From a checkpoint of a small transformer trained on Wikipedia: 12.3M parameters, a variant of SOAP for these matrices.
Each number is 500 + 40 x the weight over the matrix's rms, rounded and kept within 0 to 999. Layers, rows and columns count from 0. Numbers have three digits each.

# layer 8 MLP up, 512x192, rms 0.158, rows 266-511, columns 96-143
510471461520373471502474542466521472467495505511462467523537553478489551435446489493481467529489602500450487498512436476473445504511494489539479
489476460549540559534510507443477457433506479505488454457471560541484407467443522514525542459444487544523498581480530450459468468485437525489484
552441482455537514490498527455456482510499468514512537454509550498506452517518463536466514435488488487473479554524503467468483475533502541574496
531456448461532465412446404558478459544496518514553485544511467485480407544476444487585465445456511473525497533512456479479466529577472490453529
480475570526520532454471496482383469501468517474518510539581508531473530499551548537503498488420492496489483506545509507449512548447488423628543
465523421545527515457459566549469458494525517443475521481532564566496517561503469503461459532448496457435520493476478512439505435445458482533524
550491520485442483479457528431535471481536527419500508550562504441514489517494511490486474563432485534470447480501528500571502459487494409513513
510548548472490592519431521507495504497489490469460506546498558453561422547539551533518525491548488496458429553486514488562476559424475455530487
475461499518466473557500514489496445458502466539533493528542539494528576535470513546513523545539559504458502497517505401455534465531484452564499
428437465401524532410605546513580520529546461452471502481555550440488502504499429538511440533424566460540458523511487523521508483517557506449452
642526507485453525517523453560529479481508490486481504522508427503530495557479520484493494541433445522486464541442458519520459451415457552459478
519506499493484523513528458479492484588530548536489491562515493562519473574587552486518488446518484461415471470474562531488476423498476510496479
483479525459529469477540435476511540524457472562493505649509501448506504518436518459521507511546582456483372549525504523519493446613461508506534
489512401528545491516556461487566541505489422516494469484494491512533580519440502568487404514517524424454568526534504494521482469510551513537522
535482524483569490527487520521486523477424482429473503507453506496505478532616505458485508504486430517540620482493486505493483496535439508514494
499448465477522488526495447546540516465530479514488531501543520510481437491473483493501560460506541524496501448578526527482559495434499454492496
460558531447604519491577473464503573556553520537495538484457504465520481503478532501504455561503399494521534563491465538508495520540491473416563
495548476457510489495545512501483506449452457428457442458438490493519481487529574521556495501463433447442494436512576464474456508534453435517461
447471597457536507461509475457502505455480517478580506520443481513550474459480482532512485536489460492447489528483486462489472461558541535513442
538469498428524455507491546504502467460469504540441505451498435493490540493560480444550528435505497457545509448465479474496456476496476450435489
440507491496460493529456508498517586538447477461489510535507517494483423422509570452491497508561589464547520501556535570464569480549426494478505
477531495458465501508487507481517470451424456505489531479544461493522493541573503532449550516534430527548540526553475545415521617459443565508436
462492509475436515544545516477439479486483537544468514510527545506515469478516490449366494458492483499491504489587444527542539543510519497530490
485508478500480551516547546529469531491480523521389474536512487425513487489556486501554541447487489442542473521494482573501531488458513479561465
439550519517471455485513459506527519495523461519556550401508503481522477547554498457525466485515553552533457507572476526513535511444468445522496
433526473526447517450587564543486514607502597503501519530521483539503506485523494547538483475506478493505519499452486534509557477492521533457564
468547567530481428527487483472469445478515538559538485479567582548463544426521487461501468553531510484557503523497406437528484465554484405507497
492491543500422522470471460557493486497505538529538571500567490534485474459582483450440571505538485471469464519466518470443490487526461481423483
515475516458520572498518476497490466484459493433527466511468449437441478425468508537607506472515473484405471539538550496492540475550526482420506
594487498518483399517451534509482486481489513483467546506455512431573485501476473541497465546549452462490501519503590499503537546490521538492515
533479529443442492553462500529543511509548543513470498493465563541546510515462481497435508525474486545537563506460475435518468516520461448553505
463552537508566543446558512538501511411454444549513502541506513505563558512444486458505529470533509532543546519458526563505494450441516471518478
526516487513477483569533502543498511540534470519558568463446539581464499493473506497515507485530515546470525575434471458560425456493517436493489
508462507494492476545500598511465443377429466563546532548482537580511465548513479515493417495507467496463491504463466458391522560430457496519514
517430543487542523515526476579527467492463491451451508550562499467427518439484530524463477463453512528518516489513519426504569499517438519524455
617499551531504401518420417506492509552511520484509512460533456481520560489467516469557487534502489513449494498537457492514529482455615440495529
521524525510543551517484538529512473427537545576529510558551595569537483486457474486523498531549498459497462502455597480507551488486491516441556
522470438496525414479444468471577518500464533426552432457431444427460413524575514578547495504455531490403500515453494525483442510434452467540480
535510522568521474491526521445627540504440426509521539514534568464517512478457483536570557535579451493451500447537516541515482486457546524485536
556473511488479563497466504492433471535490519480540498396554483532568500529592569522541466443501520552430492570437570552478580572482548494527418
521479581543545507496494502453452508483538437371528490475452426444437424482451505424532472431402486489502541536482507513447520548466458472548473
395464527521452453469565489493447432473467545499513569506464529522499484558499442508502490524529567505481483521465534446551530493552540414428480
551479526546539515493494484484461430507494562503536530437511537476544489418555513483448496492464516470493463537432450476497459472507499504521542
560532528472535424417542485485460454436546461493552446489559506544509562490540495505543500507484503450559479514497494515451544565462442556467506
531538526497552475443514517488496449511482444493411501476570483534505619583613423456560471542493578583520529481528488563451548531460528453508496
578495482482521443485580449503425534464496524508484488476478524490488464525485522465437550439485485474513425437452467508480451591440487467497547
510507545517439437486530562497493454538501537503527481402468467478516488524499517475518506543487464463495463476517517461508480441330562526508450
557515499502491467496496475468526465496438471505446464550527478553497558503411514468472479493486512463513514527527468480510476529497462487528503
459467469444502536488491498537446476478490539437543504560480533390526537466460564536518486469482471481551464475490531475501517545509536442488511
532514474564542475432431512507430508557530496465530431536495500535522509526566502513511453472457537419529528488553534538520467544488449510488517
545555442534500488465488523507458530497478481475497528551499527530468470463483445486498508457504474512523493467488418613532448527479497493547549
496523522431507540532476452565488468538514463542541508537504518458509491604473515522487511523482473563434561520540525589526521567587508545544519
494486432486532534547518473470497561511535470471524551517552444478522562481443533561513573480485442495415492491443518507518498443541527509458531
488480504554521500523520435441459481520500516551499508544548540505443490415477505462454533504489531459506505494513479499460533488518488501505485
573488410555487494493525485460496525543454483448513414440480560503543494513553471557465534478510529472484528515478505454566462517480454440478606
520560480459474486554484440509451530554457478462559533554495532483475466466482527465563540551496508479482494476525521501447565423471546511522453
472564433544476537470529471443537479464508560520445546530556478460564538518511536522482447432494564499575498454525446514511508462506569528520427
487480494495525425540521539481593461447468489501490544461612486567538448485498495511526501556495454467467547490510527532475478518519491537561484
471504545494543486533476529397494475517493515487565520439500506516471464502480533488514503491492445563497446529497569500519532482531553503521514
474448492479526554477493494514551468479527462471543498529419522463521476457499536516523477492488494496510473519574542444483510461518529556409490
415565468450462418540447493556487526480471488496516463554493528547529495443534513372538539479554616492420415481535444504461449437516472490533511
508493493529550502521511464444491564497544492439448479413550584509495558554518606384501509510598545503556547461461530560478474541477476443407448
448416481488523517480489444453442504542488454435509563429503517566473544491469571594511538576503478502560506490457494537528511550498484535466514
437560529507531452478480465546498579526588441508505485501477557553500499505478441491557480536495502464477459525524511610472521495501470514508526
491466558452465436452487436555440509535452520553409545491465495592461502541510536456538544488480551526478503503454467546524499491517515495548519
558495530526507444519421457499493501563531508495544468545551491490522516463522540460562496480486478514555477429464423552542535513421548463499475
461508474463458441471473527489512468460487545510545516489487443529438444500467439524502563479457536437572532491558452599566412559451536472493492
453477530460483513483523522493520583529519432508493548557515528558487521495558409539537540505461510510475511551532469504439487494499532496557493
505552478471477452546477551488541524423491471513530452546435504544487559502536490479498508541514533559436551495438475574492480435529543518564508
553509463414563544497581558476480518481522416481559538527448498463491492441454509458468549523499563529491505495422468503496565469558490497546492
545453543504452506464536456514454517487587504461566469486459497461474526553459470538454479564532517529552440487510549452492467502506481542585487
452415481499534450450549491531491618508551486475506552421529482471472452559538492553519526520536503534466526530554535440534549490551454569546522
533517469507498500491507493561445500518559561481564433511465499420477503522506525463466463467467571496537479472470485501478543486489460540561496
518506447597494567497607509473431474562435578574511586493478504541531462487484435442558515452476516508564477452502474473499582521476435537440523
513514476458488400505527481525496484523472519466457490486553481573553526528528485511489469539527469552498553547580470481511525504506518498450443
518538496522610444541548486552522518573488483511488478500466508519481467525544515500517521514459501505439523504441545499446575558448481462498517
435501461500448452535511471434447571487507515516524535422501551500530453507443549472498466553481536520498475481519469493542500529461474482551469
477507511479454480468493469522453457511471566523444556417468457509470529441508605468483538466563497517506537469536483500460523496476482451459507
501519456462504443439523525581470540517505424504444460644513523514485550489526391543402463506436537434492538565528409408459591447405447466441559
466508558528508483477533540517476490519398546534510414513507540493501511432504517466509472464449512513556500494529521505462444483542502514461508
519568535464529555467491541487502468477482534516546499513500587448513500540497510541512474452572426506569534468451484497497502511529471484502533
523429542493481373476527506504460472545547489451462484480513455476515456506471494535518515520469499531592505518537489561509486494437423520493484
481510518470522501473533487485517450618526538492541449473502543443505571489578498568494492506487497519459524501444569503471533500456499515496477
500526508478530503497393497479476482540521564506500494482531578418496469505514567539546499582513493492495423512555459467487552519490411555542507
548566432468597536519475524495481516544471478460502457534486510438548555505379541551564542397513434450513447489566488511513474501552551470453497
510490488547491531461451471476515600470550584451437521504473489539489493520461432483421522499635477387593478522492412459452544501507454555461563
462530440516473486544529488546539482559505478501555363533503522533417512582441480426527470444478547476465498475453449432471578481434502517443612
556437494466536487515505449529490445494491482512450536481503498486438469498473469521513507485528568515519522553612551567513495526545470526528485
447466499509454481480505477576501512534547517500505519566396491544448469553534512540526499523539505535523497498438463545423517507514519493473466
496547508534452488532447504514487542531514523559482518489408538555560493422542473582424571440523495458516473456432470434575501613485541470590545
524512457429438480520445485552452487538501527441543535475493517516469545513530475539545487546496528496498513561502497531481518534518529512447534
610496487479497492496471522460496485472529535537487461449528501579446443441528548474588446460476467480469490503467501484530553470459483520536492
516518526498554476472502489494532466496461506498520582511621444486474530535488538573531565538532474547507420450449559462502518500499530458569449
493453471531528497481536555491564504512498459466478453480490492464477474487561422516478543496450563482517532484473541502445500554510440462468537
468545445459499469504418556510555530516437548517523498528542607514549495482455517514507501455455445477505442491486505522500508466416511430534463
519518461526458553465530505441492541496482477490571454387569528539558490408461488513524478436460509491490441449557514494513500538486453490486465
505509457425485532485518447499547549464484485486470443537493569527491437499469495550479490500484516543500460502539527459482505501456481499533532
481577528532522511556477595545513505465528430517418512465546480506463497430469491454464560493467468425472465520492447479457489545494437455480563
540480462489450531472479503524525484484543497444505487537416495517501497488619413508491483513442596477487486542472584480539547511478533500563434
507404437521459508505469529505533510479517438515483509501481486510449470518543565511503469450490521499510536413479487536475538549519535574459448
449485520470468479556554482577583524501475543524510523536463460444485477447546516538485560542502503463499569529500502515479515458476526484498568
521467534563484438483524558535551527443486536546497457465576469501540528528461395511529576493539457472457462441495452536492513506505465496587501
500503449473509437452500429530508472528518431550439589508485511521503547441554521522555514515449563519430528488488489439441571433524457460482416
491516444517476510524506497495493545501500530455550495496523542469482493439496474467485507508558477582453489540509541516484491498524498494508491
502471530531469482457480513472465484494516413465455449496564483522474565542538483424477488489480417427466550522427569498541588531488543540483519
481546572584508445493556456474562504491459520583453549510416533455474509481536479436515463537465555514576500517491473509446507478469560527456561
507524473494505513526514513505464399418484484532437495496471527577511488506553492425487499538546569515477422499475538504433522533485505536489587
479532518500524457498530504467513481448537501548506554575513498471515478567545492564443516488550443511496550538615577543527500551559510520525501
491497487513482472564476498475424552488500523466436561430492556552478520415507492444426501502524517523535490498515532535498489475518452474514500
529522536485529522448520530572485506442455561493500468522549484477483487521437537496466489467402452464472520495547559451493516581543521493426488
520541535530482560478453492481464526526541423516516463431462570511493511496455403490465521499472523479438517503498471470505479555451468402502478
481496514420536501515474433492513475488531481466468559495493537443498546447523508404484553507483476460478491457492499530522453477511504531531467
458447412518409438501405500523516444432503519452513569520471474406566441466543565505556550466522488526486490514480457430527571547512477452537561
525491524521409486476470452521547501501570520555508512481458502499574520527461538444587530498529541393509513576477549456566459502462403596492530
534451474554563467478522506451501558468439494545553532497527481467505457526452507484489485502494473476476529485458567503518453493564544494517490
439519490507477517446563485487468496443452517448569490529464531547548506588432512482494535450440547478504531507509510489472570514525492521429544
532505477521519515499557476488561494494424544544486588467388518543556540499553488524484548534492594496489499520490466550510524488582482514507492
454447411461480544475558457504561537490482555503487574529480529502535443478482521489596508467459504480451480481430488469537524525501505449432477
434556562380489510546445485423457617471523503500419508481538496474481449518488510540530506526429486503498527461508490427394438535432485475560467
460399490467521532555494539529416502498510448484400477485467491462447535539501445483458473463519497531540526495471546486515480552571455463610496
505523516497475478446505470512541505465515463506542474493489531527456481441550480469473428487493531499481523495486498472547485494483499537522510
456561476512483468562476511499552557540511500443572499518572494483467506521494528575518575536471533460488493489434523602422492492506487459545528
454581477480458561539495520516556438544481527484516434483471457421479507480528602465463547455451484499479491511483484450468480508467539508520548
489555406481493516467525471409515476547528430459458538504458490467536597439459519481490476517423533490483435468507482535554474515546537533506530
516435562525490547534543471466526479481504546553498556590538551485450531515506509505507458480494469463507518463432477479503549576552508474457478
544565502527485526535513515472463468484446566499439507429412507427491470593480489470518459561504547486407558495547477451491449544510525532530451
544475469511525552566447474469482519479480536462501514507514438461483506511468455467476517489495541494462550532480547460515543489541521498504455
471542503448493514522429510519500619476550460513493509437531522576536540555497456455500470566443416469467559550485525442417480529502439409480530
450468568504482503469568475450481534518490469500473541485495497499484527543526486523475484554548496460545464449448404518514450462494475438485542
450529533487556489476514529515502524482559513515503501464497514503593509554548558525541487419540473566537476525516545495541507503536475534496500
534469507495453515495520529530526501461570457553587418464549541432489439548537494529408439535396488556456517529471514453503488556556528531459536
522485485504529508526535598464467411571381485496514516518503422580476512527551484460488454415522534569550540575489493512482493439493460543540538
487508505569483535415401576519451424484487513455467513450481439537504486472506569453546432483465538514481510506509508482515509540517457528510514
545402489511447547475487446494490515466555513531536457455509486478448416487496456481472461471501526500528490536548569551515512514522527508447515
585541525477509527577485542487426483501507469530489523443454566567504523539530531537529481541497458537611553508489548543500472424538531450502489
482466509549497466464465482485518468514503511446411534542501559492471549464467469433512501475544449464519547513516568528514479559551496437450447
460521529507463518581428464507515490545443494495474444479470524540484497427442466518527543431430495558499558549523498567515462569508507485474464
490466464525503551468548522431530495526432511456491500506479537546446461474475445493481501495520526526511427491429473476466466516548511488525492
472506531515539567491468432507522561476544498490576447501496571536519423474520498504493434428600523478439489474505447594534429440556501450517491
600453552517511570465536513535519500451554467559514482515456549496526498507434493483470499524513516494562463466534518495484458542493502485507505
523551459546534537461428462569547513414504529516559503513469577493499504519511511523531508516486465490545453435467524442445495497504473497549562
439508490501524417621541563542566528499416501520479498500529471579510479496458490454531536543469535497494495578454494492503537517508517434458540
497491482517506604545473561529527429471525490520457463508480501463480460499571495443490510482543496490469537504548545436509461566519431422537508
450478391465468496472553558494547539495470496565515452546507512469433491489556471457517527442491562518445459490482480539492492465537509439533569
482479457514540488495484406513561453450424453631416472549447521460479486570514504461460572538458465500518468420499464505438534506501561507520598
471478543561502500500464496493451469506502511483483501583471487506434537570537508513508536577400505487526453467542470455458479469532472509490530
473519479478505450562415468441509504458467429482475473482486526549550514486523479484514523474520474550513462535498511460521546527513489456495615
475420522545473496541446468425485507472515592539484513467492476523530512553552579481407578492519530487495551546498464543487542496470548489502469
514502569435486494493545485488450524454552411518439445529537582476480442576563522556464528475486505552472537560415520462472440502483503479534475
507492535471603495561469506438450472533528441497592498468517556527570559523498469531418544445523490490539544503530429557519503430498443503506473
557492551506532501435526519565526450512517475474541513529458445511520512463460554429511460454544530481460578478494517468560486488493482467466561
476444447475489491508457478488491406571498502522481569505494560498494471463388512574492466502521502458443458503490440513505494513518553527496520
527489445480499490518543481492450516442506488524491512547534473541548535415470472582517480487473473515514552526442511504430503467471437505437475
509522544481543499513519532513502433408508503420487498519496482503473442518546494532423539506572495533485525530519480499502459452531522524446496
556469488499529472454466438514508477456495473450388409422532459537528501556491510541485470508491467495421501557517466470449512448522480495575497
481489538526478524502487543472518528455495485431552522490509488489518520541430537481459503503591490450477569520557494484490510504540503501496472
503479476483505516487527575498509501533553505520412540464508476494542513572458532501545457563557493488491506508515462523546445481506511473509538
489460445522553601581343502484454456551502486529578530442577443588529423475506534450483475393546523544406494466477518452505500439553479450451465
437471600435540506533520467468513470464432500513543527492556540516476441477506481466468472429543468510421511487503464516494519487496532513506506
542423553452435522496531452480503515506513503531562490448511551460483503562519537547549498525484505538466415442498559446576473483521490485522417
484505534440471576520523521485500506514516446460537548496545486434561515421511512421437448531489505473548472439554425515505513406527474476577481
520484453471541467490506424521459534509491361488523471505457516561474551486520437513566488576526529490476530478489510489473507457480539549515445
445483478416410496521519469543577506517458460443511531485518502487466533516486440453445429545484455443470499629542522465475526466548501523497595
521497502488528422502475518470404477520524499443490531562506471534440521534432471490509502571495527531492468481491477478485532514429472548469517
493553525489530493481457527502476523533531443468467552568458563528524568519524475532479575498569512524567477523498495477482520479481491459554529
435450497604536499522586509515494438549493468465511453517452474411423543517520444481539523563504486524441551512532522504454474518555471484552488
490507521509527452552533480520543522549568511377503462528485532458516548532549502456462470495511492577431568570502514486528471519518425542528565
489541480455478501577529560461497501534499450570552534514425482526526508537426523535488535543490563493513469539417508509513561484466481493489471
423504441509536502446472487490537499511518507486526435472394510455463447470584441502534551488449493504538476509553396480490551414482493564533483
478490366556506403494550505501501458478588462408520500384447527439456415561475605535579536508475402518440454610527529599492416487576395582454378
537489486516494564523528468528480547445512486537507518478521517472505505564463541473451549527501552474508456546517466566522511574493501525537503
458484552430543492508529556464543554548519579486486470485554565480508480483476540457443472486496524528493528466463484452494468535542526466507435
570522507492502457415471461517517478522538534470476490498442567609492456438513538540556512471491532473565521494490465549504552408522540540498557
530545396509549436460497481546580572566510497451517569508507476489466495536491459589516457566487476481495429483449461478521433503468530510476522
488487478524486451478490487478538497462492558526488501434540502572483549497492551563515445468532457521554492491469434513498505470562529484496507
435586454503493536504439462535505526509504474540555482498484545568475479577542543432493442532503421511493467534469490494413524379420522540514543
510539488457482533440523586507509516483556527488500507432487496568551446578507527515480506545540501511512528536516455541569380543531461440441506
456542528515560435505513514613538449438451547528508521397569488511509503542540488506508498482494448459557469533498447511580480554452493518455548
494540502531535474555524431526520460490555479426481551524486489464503491538535507523524490467566450537480546471459529504499502502480472470462530
494540401515516438421586436488486515526500591481510481470463509487518521510526520494539523484429436456443484491455530488516552457480494426459548
517448507584496518537467476494503540551481533484475464545576471569523526475527453479437492519541426547527499502518498480564575521527498440487505
468494489488454502471511518512450512514447467522493545499461438515509547441505522523546530583490497416549520545553504505493507446443516511493539
473561455529493477467550525521439463492534572504467471497536545475470427476483509458454487464543472507513499482457491475550472400530494534451526
544519488487525512505494521503475428449475502427532527524488519474490474507536480543506492496486513505442514550537569467537470445523507489461535
500461535444515521500595463569501498440472478575442467497476531478489426542491533535495483590463553496496470466441465509547482530452458486495570
554519428497533474471559457540517496519504548525562511473521553427515530522493455477478508493497529460403489554512460491495448565544522487493499
563519506526540406506474534506523562531483523520500507429494488457474449498562507536499490565498507479491447554507483512537469613496495515535535
532495486443431482471488549430525515456522494481522476467476547454475496524526529490549501442515485513513451481529466513570553510488444492458560
465561503471491540495503475533484523548549515493477536531468493482468521552406493452483537480555485492455569481440474503487455517479491502539530
448468524517483484477502484495469482556476532511542450519555461440450410568525488529500490525511505467464547449507487539511503566511477525516453
430449489428488578514418496483472543469455550548540489521544473613521491460557513511465523536443515497481481483498505479485527445510524410478486
504480482477521609469504497556465507499549431489504550548517518492563530504438457469521461550520491393454533519582474523541500531487508530517547
477481502585480542445467558472468491498575555490423513514513521505529486568563440520523482458470454471469453522465508518423473537485435433498571
464432432523488410568502514471505499466516445519538531462482525550542411450513448494477522487575542543594419585432506537553519530491558455531378
529537431557498538552580492468498483535547490471464496482520507455489436560440445489453586541547539435488513484509519457523451445487504507523459
567528524487577480447476490562490459549442459463515452493558471480496481507494548493564519483470538495445492452436555520411499401505513482505562
485521489466544518481449453489497506496600496518548523491537580526478473494503517517551529470542518556521489468461450539580487491503554541530552
544486466470575401450509554487537488459494465464537508515396520495504493562492465464415478527502534425482498539395464507501498538533517480566549
505464528477562543483481519496454525489521506530520512485598508461505514475506547490579461492467554505466526466561495471467514485540402403548520
471518475561441551511529448458530490477447429498491511501500508506515565482451504567517500482476409443518478522495498484408503522575499528494495
541487504555515463478548558488539493443425462489527505521461425519457476535457552472434488479510511505488448500454494477450574494515471447468545
514493582476448509509536570528502531428446488532530502496548549510448545503486497527485525507448557536550538469463469426521461497494534501477520
548562525516520409543516451446516536478559447441423508521432463566559443489528459571527525472400435488526483552494533422555565450492497542429392
486466473531451525493421501523523541552517498569595456479509456522510410518481506471573490453482468430490503478487524512589502524499523451455493
563467513475500470476403476462538507510436504546458468545504483543500495457433451470530525507499507544546490503479476490583521433567489518566548
507527496480413464532444471519409531469506484431441501469573476490505512493515508502497443520499474495552498522477565505545478524456451524490544
467567504463531544471465516503463492495501540472416565550574471558519434499545473527500526547565442463528527481458516492521454501434483541501434
489482472530455507566512572476476512441519518442504530523516448569479492525526408564502520587521549509505480556489486519456477455473462466448521
401546494544431510545459493491516536547534532490507495468493587524472503555467499468495467477514492443513462516419484513482535507517492490512538
467516491491522552480470494463520485531527499566517536489409433530483494439445510531469430402482512479512482491516507506505552481430492513449538
487495509499451477451487481459510459458476547509567557528520534517525462488584545532481506540536527538470487538507525490453537483451482577486505
498447487482533537487521488551418487557514378517588539490519500498532520450472517535467465496470527524462483502504465411512505514471513528418480
515529544498516467555483499526510589496486500484461350516543559472520580580471522448430507544474519481407515428588518484488450622501437506517495
454491515513524500587478513399438501546499447469559513488498492501571507422510430506492491528544490451516543540498452511501504504485493491470547
487487515513465552502536457495491424510423495542436507465529511510494433488540492494553455487495526468595532491532462513511449498506490521495468
492506491527521518495496478532444462495509519528530523507561539564467489505487490472504517520503525438520467453554489514574557516523572497528493
480468536550524492478526524491487515487512463462497431494505501506506557551501565486539521547584475512422452575571482514476464565489510549546486
499528544439485473472452501519451561491547488514549559473551532499500510477451526497517468498472526479453527547553502530382527491452427506518466
475454580518587491505551458466468559454533555417522503563584618418414469551511492486610455524487514506480488512407445489439488553476510492501495
534567471532448557497526472503505567482553452516500451473541542523527452503511486516586464492461557481576512506496467468472505566453445535461498
476487508455528395539520491527502542433569444529513504491537497443589493511463493488539395504505514511487497464435442462530438515492496473496489
542512492443486424483550489499462545523427451484474505504536520539483530471464541487513559577541518511456464437506504502515523472521509471510521
584467531374512532585592477566549516399473437528541484435403442444556399562510508501433629485416460514523573601443543481630535527486385524529571
563543495540532534483517507494413526498507500466502448487555493432550517495527491508557458489501536530531532500581512490497444585488585529514535
501492484538532520541471488502483474449533478505472508515466466498501456465485525486454515428468548510555504519468556464540497447539474529489514
479477525450481519514496464523516500434520539528517455456483582577459476487491510446568507470469516529426498484554457543560507529479462480569499
508480504468508483582523560543465539555500469470571508521548535528473453573481522524513460438441480538496423466541510521507522552477519435564484
493543528518501401499521541489457456466494472558472507463495493475497424534485481492515501500549475493510506386527495498498468512514509587525508
505558453507563464530460482479521488568575431447502576500476525456531537425458536409504513483491532467511463579417494473529517389475575472529569
363521445520510464444531601446509598510564553469431466497449509496505514498571520503446535546484433436439541450503479462571490437580447482440540
499503492476554539544531553445518565516467506493503496464465492429500553473479536526425562513455505459464563550508527457474544494567538576471468
584519517519377543454561467433508520524493452546508501489488451504483474460514546521473445508422498447536509541489501512409500496559534558519512
490480518487535488559485509409454463502502502474529489426481460549505481460518419450507476509504515421497517538547422459490506534460521498483492
530442601510520526467576495476457442469533485523506448518488460511489452492416506517516484456550498500562559473530509469523565475535551507441508
487513418561521542473544511524486518522509541556503447480543459474571526512445499561558473535487498539537502521458460532487579480579482547482562
538534455465489513497567484552510482521475446508443549520469476435461507494502545566524554560485486519499461562471506539529482504526465508499577
497602572495575449575547438471462523476524563479524493516492527476477486486581535533528481485465488459530506491475484565504494548476529533475500
494496407501542483488472529546491509510503495464495528584505499483481537487485462537548546497482498444482492474487429555551529472491511536489562
507532542533457468450482495493518493570580439502411486484493532448439513512519547521464496477535540440477518500456458508551612542547513499354560
474507512565557536496478530536456476528489504497591426523497457563471464505461493570524518589499490551553494448447514488503510521405497521444615
415514502549476403570365469535608538489482451508455481584537477503547433540570471522530421374532491523546522523561582529519504517478544490494525
579542493549580494537497471538550516523515473441466437539438529513430501487437455474501461476512518537484529499528537502491494448487494547529353
555450505519455516430558559514523520557548545503434389489498551474509460561522500449450475465439504496516477571506513523534572420523474511506456
539479497410482492562554575562485568507520543543532507509465493457570489479504510559480520482519477507511480587545504512517575515515432552548435
473478498524506512447517430516510587480453448530584509446499500582534525532489458469510510512506496491509499552471508479495503492559513545556504
555451482501469463449406591464514437484456542555544510466505483595571493500545501562505508533530504526485556477477503545484525480472587489511554